Weights of a small transformer language model.
Size: 14 layers, 4 heads of 32.
Architecture: RMSNorm before each block, biases on query, key and value, untied embeddings.
Training: a variant of Muon for these matrices, 6336 steps.
Each number is 50 + 12 x the weight over the matrix's rms, rounded and kept within 0 to 99. Layers, rows and columns count from 0.

# layer 7 MLP up, 384x96, rms 0.207, rows 357-383, columns 0-95
59 47 53 56 50 42 50 58 54 35 41 47 47 56 55 66 49 53 39 72 51 59 59 45 61 41 47 51 56 46 62 36 54 39 60 55 33 52 57 62 59 47 38 47 52 54 47 42 40 67 54 68 54 28 45 18 45 52 51 51 35 48 50 58 42 51 52 56 52 37 53 40 53 61 49 59 48 47 38 40 64 49 44 41 39 36 44 61 31 44 51 82 32 59 52 56
47 43 34 22 51 51 34 35 58 53 70 30 65 40 51 44 66 33 46 30 38 64 50 49 68 44 63 40 53 45 22 66 68 50 55 33 36 54 54 48 46 63 43 50 40 59 48 35 41 49 41 40 65 63 41 46 46 56 48 49 42 37 42 70 70 55 30 59 57 31 44 40 52 49 46 55 62 48 42 61 57 58 49 40 44 38 62 52 74 57 50 23 32 67 48 36
62 28 59 26 73 42 36 49 44 52 33 46 56 42 52 63 47 49 54 50 59 43 28 37 73 34 56 47 52 47 37 46 33 41 29 16 49 27 36 61 56 59 58 56 75 53 46 42 64 60 49 70 46 40 47 59 39 45 34 28 57 36 42 41 57 60 40 38 45 47 53 53 66 59 71 39 45 44 63 57 49 49 58 54 62 51 56 35 49 46 48 48 65 47 55 65
54 47 35 63 40 47 57 59 64 38 57 62 54 40 52 24 52 27 70 32 55 68 28 46 44 59 53 60 46 47 51 37 48 38 39 55 55 38 30 48 55 59 44 44 62 72 49 63 44 52 67 54 46 58 49 41 30 72 40 34 47 77 50 52 50 61 42 77 64 35 37 40 49 24 38 41 44 68 49 49 43 77 53 57 57 43 68 37 35 47 54 53 50 61 23 48
39 39 44 48 50 62 57 54 65 64 38 61 36 54 55 59 39 55 45 56 70 43 46 58 39 37 46 48 62 60 39 49 49 18 74 38 24 28 54 63 62 46 36 61 41 38 65 45 46 21 55 55 48 25 57 59 57 60 47 36 60 68 38 48 52 43 37 65 52 40 46 74 62 57 44 49 56 52 48 44 56 64 62 64 63 58 61 58 58 40 57 36 40 43 51 70
63 43 61 45 49 66 48 33 48 50 41 66 47 61 40 61 35 59 60 45 50 56 53 55 40 44 54 44 40 58 36 55 40 40 63 20 53 46 33 59 56 64 44 71 62 22 51 51 49 64 59 46 36 44 53 60 45 45 53 43 46 78 50 39 53 23 42 37 31 39 47 71 47 59 54 56 57 60 70 59 53 52 70 51 53 34 39 49 56 38 43 42 45 63 45 13
25 49 67 59 52 67 57 39 48 37 63 66 38 47 38 40 49 42 48 71 42 52 45 41 41 59 43 71 38 61 46 55 49 34 58 56 37 30 58 72 67 54 42 38 63 46 52 58 52 61 39 53 72 26 75 59 47 66 43 63 29 49 52 55 47 34 30 36 52 51 37 41 56 25 40 66 49 37 44 59 41 51 54 50 28 63 54 43 42 46 53 39 33 57 56 27
54 41 55 38 27 58 43 52 49 28 46 43 65 36 53 39 46 58 47 38 70 35 50 79 50 58 39 58 41 44 50 66 27 48 70 99 56 30 54 31 48 41 54 50 68 58 81 47 42 64 37 58 48 50 57 47 40 18 14 80 55 33 48 39 46 46 37 27 49 36 51 52 64 59 59 58 38 25 60 59 48 58 75 27 35 38 75 50 46 49 58 36 54 62 33 31
50 92 25 45 51 53 32 46 33 49 41 52 44 37 44 63 49 48 25 50 56 69 67 55 29 64 52 52 42 65 54 30 46 34 49 48 57 68 36 43 52 59 34 48 46 50 39 69 68 29 66 60 53 57 48 39 45 74 63 51 73 40 45 21 48 28 44 64 42 30 62 60 39 56 39 45 48 42 34 71 65 60 46 60 40 36 59 48 49 72 34 74 75 70 36 67
46 61 61 61 44 49 51 42 52 46 51 51 50 51 60 60 44 42 46 52 40 52 57 51 49 44 58 45 44 51 44 37 52 43 58 46 43 49 46 48 55 40 48 44 50 56 49 46 46 41 37 39 52 57 49 58 51 51 69 55 42 57 55 46 53 52 44 47 55 46 57 47 34 47 42 51 49 49 53 47 55 47 51 48 57 48 60 52 56 61 65 52 64 48 47 53
44 44 47 51 52 51 52 62 67 55 59 57 54 50 59 57 54 54 58 37 38 51 58 54 46 45 59 45 50 51 36 62 39 43 48 34 31 56 52 32 48 47 64 61 53 51 45 45 43 75 44 49 36 54 50 57 68 59 42 32 33 54 38 46 45 50 64 52 54 38 48 57 38 52 46 38 70 41 67 42 56 49 52 66 51 39 47 52 45 33 61 60 51 32 45 43
59 57 52 42 39 49 43 59 46 55 45 62 45 58 45 47 42 48 43 43 54 33 50 64 43 49 48 44 50 46 57 55 49 53 67 65 62 50 52 61 43 42 44 45 43 39 32 52 56 55 50 55 58 62 51 34 42 62 46 48 54 52 39 45 54 53 56 49 44 48 56 49 50 52 66 47 54 44 60 56 63 59 46 48 57 51 43 62 46 58 54 53 64 59 47 44
42 58 68 55 55 70 54 61 22 55 49 21 47 50 58 43 48 54 19 52 55 59 48 48 66 58 68 78 45 59 60 61 55 53 82 23 50 45 57 49 57 47 49 49 61 49 51 63 56 60 52 33 52 67 63 47 47 65 49 33 50 55 52 41 54 43 65 48 61 36 46 65 64 41 49 44 29 47 63 51 50 34 56 56 42 43 55 68 30 65 61 85 33 70 49 31
62 41 69 61 61 52 29 55 59 27 40 52 60 51 64 52 23 61 39 40 46 59 70 37 44 43 39 36 51 68 53 26 44 26 46 68 75 44 68 68 58 52 28 69 55 38 47 78 56 72 19 47 57 66 52 47 54 72 45 46 55 64 60 21 53 61 66 06 30 44 31 36 49 30 49 54 48 22 58 44 42 55 49 58 38 42 52 41 58 33 43 45 16 47 32 33
33 51 44 48 44 47 34 46 61 56 50 43 43 39 50 38 40 33 34 55 55 46 70 46 43 70 55 56 58 42 60 42 36 26 57 50 38 16 34 48 51 38 69 75 52 55 43 58 38 63 50 72 47 53 37 58 36 63 61 42 67 58 40 53 71 32 37 56 64 45 46 59 63 63 47 60 66 22 64 34 36 24 56 54 46 52 74 65 54 31 43 60 39 35 41 46
56 69 72 52 36 49 46 30 62 59 51 62 54 46 58 31 40 51 58 45 51 49 53 57 45 26 49 58 57 24 35 56 59 43 42 33 50 32 46 55 65 33 60 54 40 64 51 43 75 48 50 26 54 43 46 56 81 55 53 39 40 55 48 34 46 46 46 64 24 55 33 57 64 60 39 55 35 54 34 49 45 72 51 54 55 48 76 57 37 69 32 59 64 42 46 41
57 60 42 42 55 50 29 48 52 61 57 44 47 13 63 64 59 28 47 50 55 44 75 60 68 40 45 58 54 60 60 30 43 42 50 48 61 55 23 48 45 49 57 68 32 38 47 51 36 45 47 68 38 49 46 53 52 54 52 48 76 31 43 27 66 20 50 48 42 33 45 54 66 35 45 53 68 33 56 62 35 50 53 21 77 54 35 80 73 48 58 60 45 67 58 19
45 80 41 50 47 49 56 66 31 41 47 38 15 57 51 47 59 62 40 36 63 64 30 40 42 57 46 49 50 75 54 50 39 47 65 40 66 79 63 75 14 62 42 64 46 61 54 43 57 42 28 41 74 72 61 63 44 43 65 40 58 35 34 42 43 45 65 57 39 52 82 23 52 49 47 59 53 60 52 49 39 58 46 51 33 53 57 53 28 67 70 58 68 34 51 39
53 28 28 40 45 62 55 33 56 23 57 33 48 46 45 46 50 37 50 35 45 50 39 39 55 46 46 41 71 59 47 64 38 39 39 55 63 53 63 53 52 38 57 62 51 58 48 41 51 62 42 48 21 36 31 64 54 46 49 60 41 45 46 43 36 53 48 50 47 48 47 49 44 63 56 48 39 50 58 41 45 58 40 52 63 51 50 30 48 36 53 46 50 32 62 47
51 63 59 30 62 58 62 55 67 44 62 51 50 41 46 36 74 38 43 55 47 50 49 60 60 47 48 43 37 41 48 40 62 31 39 53 36 44 55 49 49 33 53 61 37 31 57 36 47 76 49 28 46 74 59 47 54 52 35 57 60 84 46 56 54 46 22 47 50 27 62 46 46 41 44 38 59 56 56 48 62 48 39 48 39 71 32 43 66 52 52 64 29 59 59 51
54 52 34 44 36 65 54 52 39 58 41 46 18 48 59 56 38 47 40 54 66 60 54 62 45 63 64 43 39 59 32 52 47 61 54 50 50 66 46 52 32 54 54 61 47 50 55 66 42 68 48 49 34 77 58 68 47 45 42 37 81 16 64 53 41 59 55 59 48 42 62 37 28 74 66 25 61 47 52 43 52 53 57 54 55 48 46 41 53 49 74 46 67 44 57 45
67 54 37 57 50 52 27 79 61 51 28 67 47 35 37 43 49 31 46 54 50 46 31 42 43 51 46 60 64 75 44 56 66 49 65 59 41 44 67 58 33 44 51 81 31 62 12 40 33 36 43 63 54 52 59 56 64 60 34 76 30 26 59 64 45 47 40 68 56 34 50 70 50 48 51 40 45 51 71 33 57 45 39 59 42 45 56 43 51 61 38 56 58 55 50 24
47 36 43 57 50 71 78 50 64 33 55 38 32 31 71 74 37 36 52 45 62 33 36 49 58 46 36 51 55 54 33 35 57 43 52 53 51 60 25 74 49 61 55 83 61 34 46 43 43 18 58 63 43 72 71 65 68 60 30 62 67 46 68 64 58 38 55 58 63 47 44 54 39 68 65 58 58 31 69 30 41 50 42 46 54 48 63 40 63 73 57 38 67 27 62 66
14 57 56 52 58 40 46 50 54 57 40 64 45 39 40 37 43 44 68 57 42 39 50 46 57 53 55 42 48 56 47 66 53 18 73 47 15 55 36 44 40 53 55 61 28 35 74 55 55 65 55 56 41 57 40 55 46 48 46 41 61 34 54 37 32 67 60 50 64 45 42 32 66 44 32 58 41 56 45 63 45 45 34 57 50 57 27 50 48 49 64 50 52 30 11 52
31 25 54 61 33 54 47 56 27 62 55 92 46 60 61 32 58 66 60 43 50 51 44 58 37 11 46 54 36 33 59 48 51 40 53 35 33 26 52 76 36 54 53 56 50 22 50 54 64 42 52 64 35 47 50 28 68 29 42 63 34 63 74 62 39 51 59 24 57 42 21 43 59 47 34 55 53 40 50 34 49 67 36 52 55 63 47 43 76 64 60 38 57 50 60 53
65 37 23 42 55 36 51 54 37 37 40 57 50 44 45 41 35 47 68 69 40 53 43 38 55 71 27 36 56 61 53 36 70 74 57 45 22 62 47 82 19 45 63 54 54 44 18 43 43 51 51 41 35 82 54 47 53 42 25 75 60 33 41 53 65 34 56 50 32 62 59 61 42 72 48 63 56 37 35 50 35 63 43 34 38 45 39 56 46 29 35 25 55 42 58 41
50 45 48 50 48 47 54 52 49 55 51 44 44 48 56 44 53 52 50 54 51 55 46 48 55 50 48 44 50 43 50 55 51 50 48 48 54 45 48 46 59 43 47 53 50 49 54 45 49 53 53 41 49 55 47 53 49 54 52 53 48 49 51 54 52 49 40 56 44 52 52 60 49 56 45 50 46 55 56 52 50 52 43 49 54 45 61 55 47 54 57 50 61 40 41 45